config = dict(
    hidden_size=160,
    num_key_value_heads=2,
    intermediate_size=640,
    parallel_block=False,
    dataset='wikipedia_en',
)
Each number is 500 + 40 x the weight over its row's rms, rounded and kept within 0 to 999. Layers, rows and columns count from 0. Numbers have three digits each. The size before them is the row's rms in percent of the matrix's.

# down: layer 4 MLP down (transposed), 640x160, rms 0.101, rows 584-609, columns 80-159
# gate: layer 4 MLP gate, 640x160, rms 0.111, rows 585-609, columns 80-159
# up: layer 4 MLP up, 640x160, rms 0.111, rows 585-609, columns 80-159
down584 102:517413542491449457472488538532498489482470576425549478528508527516469479544516520380542519533501503531522517591493512599488454444526522517526534566494445508508479531532530490458447531507483466442538465412487500513481546489476432476539541475
gate585 101:525471515479507546451437476494516481460503454525536455521518574485497492528500408485539468507441510523514434499423534491549438458556551482553475453533543465469548484481518526576485521463549457534509420435462499485589525536503479462514487483
up585 095:523515479541446565470482510439591441493503503505399480448584533551497485472471530462524469506511514488585492553622532461511570499535472438533530512477529469486478523514520445461488513555437430450519498532459451451511475494473496486470475598
down585 104:474473558500472521432472469553433459502503498522553460512449487526501547454490444548449459464483537472403588472486498478569569428495474452592548517583469520472481563530466523455584610471522494505489495496550578522489496481468463434518512472
gate586 106:536553466461564452470561540429569444462496455471434497563500462540472521521555456546507502505494444506522497518504556481467494496500569489444493485486454507478524489571549521546529490480489505468502444456546494495531457443546435482499463536
up586 111:392461485467517519516518500448476492513448530569530502513477483501517575525553439530507504483581503516541508482406544512477532474542450530440496513542503573498521534545482487532487498584452473450489535533512495468451507495566543456511524470
down586 100:490471488427513518609562535445485468555519402410506475463463530406468411522453458435476496533499472499459503545389525500495497513401482519578481545526480497525495500487476487541582465568488449525528529511486511480498461470514471451466469454
gate587 098:497497494477518424500536551525521543560487502519501461543562505509483436441516408447469464479474495485458566520496455480523477439494473412496529433506473432494445550468561497521521485503437538489472536472559516483419462416538526516543480523
up587 101:524544462471466533471486466516522451532557531489475465466475575472433585500453493482472574458483461473428510471446446507456502497490524475532509489429474470540456467549502506512511427446526539538543455490492460468547565553470468512471470448
down587 096:485432506458492456569555472501443454478500538494525465454540459505518465483485482518482514533469498459529430447535536505508486464491497557465539516517575463535527456421554557523426434570437456520476519505525515411522479528531491515534530496
gate588 102:532559501418444512641493469510470578512490472505515532523583545412416556563515517424458517450487442521541480504528474482525473546516495439426427423475471588469474467530457470493527507460519447551528475520534493538478519525529514569518491563
up588 105:480476509512541563557479447512423496512498504601454485497509566529474510413514500454428529488456499521550561389513484437487529423500513518507482578536488571494431455551466470478528493487478498497510447563519498536466506528534507443412495519
down588 101:514602430589475464552468465473475505513589487491530511416445517503499506450560501576516484522470483502463480492542454473477479537558423451526452419450564559490505489453512487497433473512530400542482511395589494519495519484515484461556580482
gate589 098:511499523437511517488536548522464514519560509512511578427573525478548480489472437529561472499459461485466549508500502502464515447469600547402475564505520537499463476538435479438522429497483551571452473478490504462418544496453518534602518570
up589 104:518497507531512499499586499461522506508417526551436473520493574479430526453533541486477542431524499473409441453504454498514496491483513569515558497513518542484464388574514490460505491500504516570473555429540539420463464530512491498502470499
down589 102:540434496444522512523521478481523503524465507485522458511502520540508527492531451568507494491453499437540575535476515492511461511486510541529513486556526437550572462548488571446486430532496491466444600541470542525488448480485459549489485480
gate590 097:480539484433559601493505501527527540513510537449463470495494548474492472469539493526502562443519549564529476487485415560423399433488459447502532485553489493553454431454507492475529485535524447458478465492479512502504521492546452601496574528
up590 095:490506528573467524508540490524540522517448557472553527439477460619513503449477427549472467531483479440542524495501607473487457487516497495523476442512497516539462455445481524501585464557478506501532495501418522511542523487429499460530470486
down590 095:525534509500510562491466512452532495468548533445398558486491464579419472582511554474561530507502473484469549517433444434528513509448554451509510523528484489481544509457479540466461557488517511473566515446528467498482477476458529482501476440
gate591 098:503460471443495496520506504449513460413529556531505504515463522524510521480496473481573514446571457482493429498562530471579495424442518512477421517488544470564513548489508498517527508466543509546376406514540509440519467530506482476538494480
up591 096:555557498472528481513519476453492472471483460455513546448518529508487450502493540429463506494521529455446522559457455474504524532534532556500546372495500544470464544542506426493518485538452502509456390492471532487436453459508508471485512525
down591 096:460505573492452453542497475515494579415518501498530475500479487479533404493439526483543525521476479503435496491550507519501503535500518549497505517478449549545462468457471493505541458514497568559604475447518426520495575519478556473478495490
gate592 100:463518460487434516439475455553439475494510461440465501559454511428514488437506443552467502547544480535599489533446486532529516463455503538483438506498541483568492443533486443511494497563519449503539535573495473522488477477493470480427540449
up592 102:502512495494514442468483469486486531459459479569530548506505504502490453524393474522496476494524513427477542433528458497568465516450435463504499562496545527504408515465464532501516515495516481434530512495379501501570490591609485473460502449
down592 093:496509442507490482493477506520461433455489539588546503569520525516536447564561523486438495453491503490549508478570471513493506482475529497506497456522506540510585445543543486445407529545460517509417510488474534526584536453508546505503504506
gate593 092:532533454413425512430496500509447456469493534469470544499484503469523459415483509584531569513520498528545452528482499504519501472551495554548543527477481504542504509491476433542393487514472468540489520454501485501554445509565473546597503554
up593 093:535479556469412468508484458496504438508462461458518502494441521483505471540505561570491490488485421441483514444528473369467472560497458503442485516510472483455483500533501527543455490590516499544485524507496506478434569425460546473566442486
down593 096:487425456494489488547526434523547417549473604566469527510557516468510485586455555516441586514502568535477474518527474535467542519386528521481527513545479472554476522538513510540497551511483519484540488434521535516485539540473558492552513467
gate594 099:500450430539499439504482528481515560467529530499440519539470497550477493498515554504511484540500523443434500567461482470485512525526465493527468499462424489491432440531426490462544411518532568519464463433523505467471520588437521466466473488
up594 096:530485509542468527444547577513529538477414514486502462487451491501483472507481504504417513487494469551515460486547508587456513539454442459466540563501445468504466524481428556407540442442442494503449525517555461502510504578528547508536548463
down594 101:500533495507470477493487493506487527487571469414440479430467507487489516488451555472485492515527458464475442470537577413565556564442504510585535562451555546471470446525572482461551488549563542537507496383444488520587565494438442464451462501
gate595 100:492494526540523486498530514504496539502512458531523530551427465466521531482491483480469469478548472458512471505500432508580583547519464463485492556423535577531520515496491561461478477479512519535514454505447551499489497535416530578501483499
up595 103:499515526441430452493488530448398480512511578435521547521505517472578559501529551473498517451588540489483449505521477523502449441509511513486556546521533522511441451560540491530421500514469515488519546511487496489487540462533522533484518419
down595 097:468419550491555528490480542460549523424484432487540493540502510531480586521395498572553474485507513518469529435561493464495536520468486454458516447522445523561452540516478490592510574381437529527526514503480516496501420524465537528506454464
gate596 101:482558506570472585505419510543488469491517477481477582479508516441458446511558476560447510498538515512545485525548535478457552432446527512384512497492418531558514463523503482536425482485496499505504500506448485558519472498485502536506563551
up596 100:475478500470498528505534487476572523439427500559518546464511494552568544497498481493484482493476550497521593558426495453533524555462490500480475524488497489556464548490430530446472481512512451566516537537508500459477567509455505504528459425
down596 100:502463588416528452497550469524493498445452580555499481481481534478535475427450480454543529481517540500496541517511547488486494506516499494588528493474514513460498496523532464447521541502558484464445511565520519501454483535491522363591544551
gate597 101:533514482440547454464513509438539575471523472453485542459524527449447470406498506468478435476498535491495510502550477499486476481487513502536467544516438487472382556438476500565452487514592549528501459464458517545505540554413466495511483521
up597 098:433491481480445474441440522442479488476527516548532555468470446450505466566561517529499505541471529522587563534542508496515534486429454414488513449524504497549430568472536470534520475529632513549504550491441474515547402495476532509507464502
down597 099:390448514456457501543511458455540497484467490438463455477489524582567467486474532469539489476480520540550534468510496465476501471527572532560466511495433535527490504468426544533489511451456477479585412497486414527517452590527437485499491418
gate598 108:481424514527444500520489480439501523484452555547496459513513505572466477563506526401551499508481495490545501473519462481454554390499474477539493467462458510490599538544541483469520502439510470600489598512462473439477515492601545508537530498
up598 103:456470578494486437541481510432458498455514532466483502475379479530466490536516547451522479413545515499515486462505476424500520441530490492474435552523488473416507467514480468473480537452472515475495546534483593481475554423560515451526523430
down598 108:525450479497486519430613500510563526506555525494513496456490550499482539445445474567450525503488500462483440482445498504497508527559473504477481472506482449485501466466526520511620453489448481545511488497536466479467507564464494459442431515
gate599 099:479442499591475493529564527582545486586527526477497575569448485480534513448462480480473502430472502443504470498507485473521523553501453484503413551560479510471486525493553600488455538496549568547542506513570499519547537537592504450503486470
up599 099:501509490496555456467493485491495480445438513520493559444549436485489498468551535532580564456445551525516516491558516540461500475496518528471564486520478459458458489483546456546554506512518460425493566465538535461522538438532485493472527535
down599 098:529505524445515524536514483571512553487489494427538527578483579539543484530570470521493446501462552517500503506523462464525483536479479485547513469455510511489504527465450505534495479472540527544589445478506518527452520560547517559478560487
gate600 104:453570536457588513538467525467507483512533498541428481544477460532525566484499537494457528500488572465515473524491463440538471453444487521514509537565450482496540568552467447569479471522512532490538511534510490495532515509502490503501494504
up600 108:512544553549518491496513469490466486590409486476459475521455568542465461528525505554580466515505499483518532433455467515479556503481526490500511583526492453518490602537491519535551515477503498476541400516511524549551517527470551511543500528
down600 102:478481456488482478420486513524518497476461477482490539503494536452392517505552497460544454595490510511497537521451529489469508532538482497512434517539509482475534492496568577537484447563502465538487484518469525513474555474558495449518479563
gate601 089:539466462544485459467544497466514448429504478534470510553437480455500552372442469465525462452508528549506592480539539573473454500523540474439513510488424481551509500520509515465494512434390456494466494478514568500547512518468558477534479538
up601 093:447453505433517492601479478490534510460558516515568542525467498473527519471459442530506438571468474474523562481571575482482500540532506485502491588527425484568523504487441546483427488533455474516499460480549456463498592487500411477469458508
down601 089:500518512427447463441521503541546479496435468455503497505462543417583531472450492527492498459494509499484524578505409539398516513452547500471430490484459474550469434452468430479519532546456498495570508582473485478547471552495550522525473533
gate602 102:534592527502489486495470535574448540504499563513468478503515514499443527541506505486509517497494489472449455533483500519592454474502572431555428478518444517536490547480529425498476511420526566437546490431482558556553546509450512536538472400
up602 108:540514545489504493467431474583403469539516559459462465489500467508512521476509466526522476478486447506526491530552417549545434442521514513508521493447516555466505472450511510457573531461526555452504503517479554491497467518553523473485504517
down602 087:531622554510476497486505471521509572511527509459455447463540418500522474507513425556531514533479532512535446470497485550515466431551480459518520498486538456533497462523536413478507451435544490475538534483473488417442491482477606501520537542
gate603 106:502510536466479525483527521523447439510464558494534453438470461458490492550456460553520470558529521534502551541525498498484530520455496456388453497496526558536469484442482514490515534544467524498508451550480427480498533540511494492484529524
up603 101:493494544439467544558494481516460496487437463558482435452461458466517461459511486476422537489467508509454523465456490522499519472581561477516438443493444488504552497459504557566514479495496546504464451577488522462466487462501544536500454483
down603 101:458473495426508470496473580518512486481558511483458512533490504536454488465556534513487477532525489568477529469505595482463523441517468483474516596543507533465471590475540479452540514503534501534484546477462473433502475479488500520485489410
gate604 107:503556500512512469593466459552558523564482457440392496561525432491482491487499475463470521417532469539410540523511528542468461582456495545530423473496512524531544450452554494518541518515590470460576531547508500481555489468513467523513449552
up604 096:454455480410545533519528458566593431498573461527526532497509478468476467525496513442483499531429509446457543453563450520476490487474498534494557561525487544522519475505513503522502467446532525451500546571566526434486466532532480562482474495
down604 101:522508548507500467478529507470463501473574556501490538499467501518547504504527423503545549407595476487518426553492563511559505483455489548503539467512457511470491509541509542453527524478438456522517506451439448510538484472520537500481539423
gate605 102:496451483521475405480553526430479443512550532491537465508430534491472511501517474535512477474562521578485407461493488440493494478468506516464398502486508474532489556461436531492517514446523524531494508522532461486586412517564465501566492487
up605 100:579503510546595428495529516548484466588484511566501533445494571465475455517449439519494520526513498464511547485497424552517555568492529544484473489430572560484552454411461470500555471501529476532521527507506463500527508460502540601533454515
down605 103:518464443450480465465527555445455475505512494480519510432515593485508509530591517476568575490513539533507492470501569509506496427534499483458438536504542489582480482494496540502540514455471555501490518488501372492520455633445439470525554543
gate606 099:458571485505483486476514589509492534484550519450523502485487477535513415570512514431529470510540546513508489544509512516451559507543504503481469482503510529546403443519525540516420453417458467543490439513464520454518552510412521463478564524
up606 102:528501486562443526500472482540551526419473483549500496493479521488498461468508540519526496475477491525527470461525507477523517526489514504460484483374575539604390480525530541497528418557467490466646480551439520498508508488470492401505502541
down606 106:466409495511432502448552474487479587569428523513508543459547423515500547518480512518500490479554420468451483504470514398507506515459489531457515474550491499485451491478484448478481523485517510436488537563480482519448469487486497510545542479
gate607 101:505502512499563489530526573501526412472527464553516490472474528511490527520464501551515557509574439500498370456519531453536454461475536488469540490466508500469527555570439467473492605531518492497464504420524461514547478602455490537505520458
up607 097:506539491449486443482523480501502499464527425586543447565533515481499495424523567461488468568466475447514547547524492472464534429527455431475535524481506527514450535505528539524498494511459465475502476571486560581531471507547517510533544533
down607 098:483533563549540426460499485488446540569510463475516500538504490596543496544471503521529468498468441481588478570493505524495437463495488552514538510502483488577483530552400521441564412548565511515490500487529500584518529510532503460536512514
gate608 097:514449474488536524538527450475646487494505483501511481534531523444499441483456453479483449568478560527536527450507491479489521495496509480512562557469536463617496555447528493557475477532491557428512562487488529472485473458514438555479511562
up608 093:473466419523545521520492493467484550529543468510534469472520504482484568494493518555566503563515500587538538426501535522466532483602567421503532522458593586532517443410474510524485497455457545560484559501525525503507506503493422444466451451
down608 092:564485498552523433509419467471519447489567510501505508470455445465536512515487520410511461553445525448486501580567515399495508476513464522500480497441463478426491497483541394523492499508590479508525553545541549465500567497564454480480502542
gate609 101:451451563461427528534526512534501513464613481455468522494474460571533514483527455462465423498440515511491468446494461510478452501501444576436536563494460531495464513513477576449462504452558472561537499517486506493516468540431471461547546478
up609 098:500509486483531454417436480489561534548587517476516483476597481444485562475425534508544458502468601554413531517555493493539460531446497526449442467533494492493504565462550513482445464492475481511595530540479511485494442471545519461586470490
down609 099:502538508522536506529446481496458476487442481479530522508486574517590475553534533484567525567523463524590485497556531597516531598574523455506509471522602448438497485497491493538458478475486518445536466480465503544482532564544508504481561506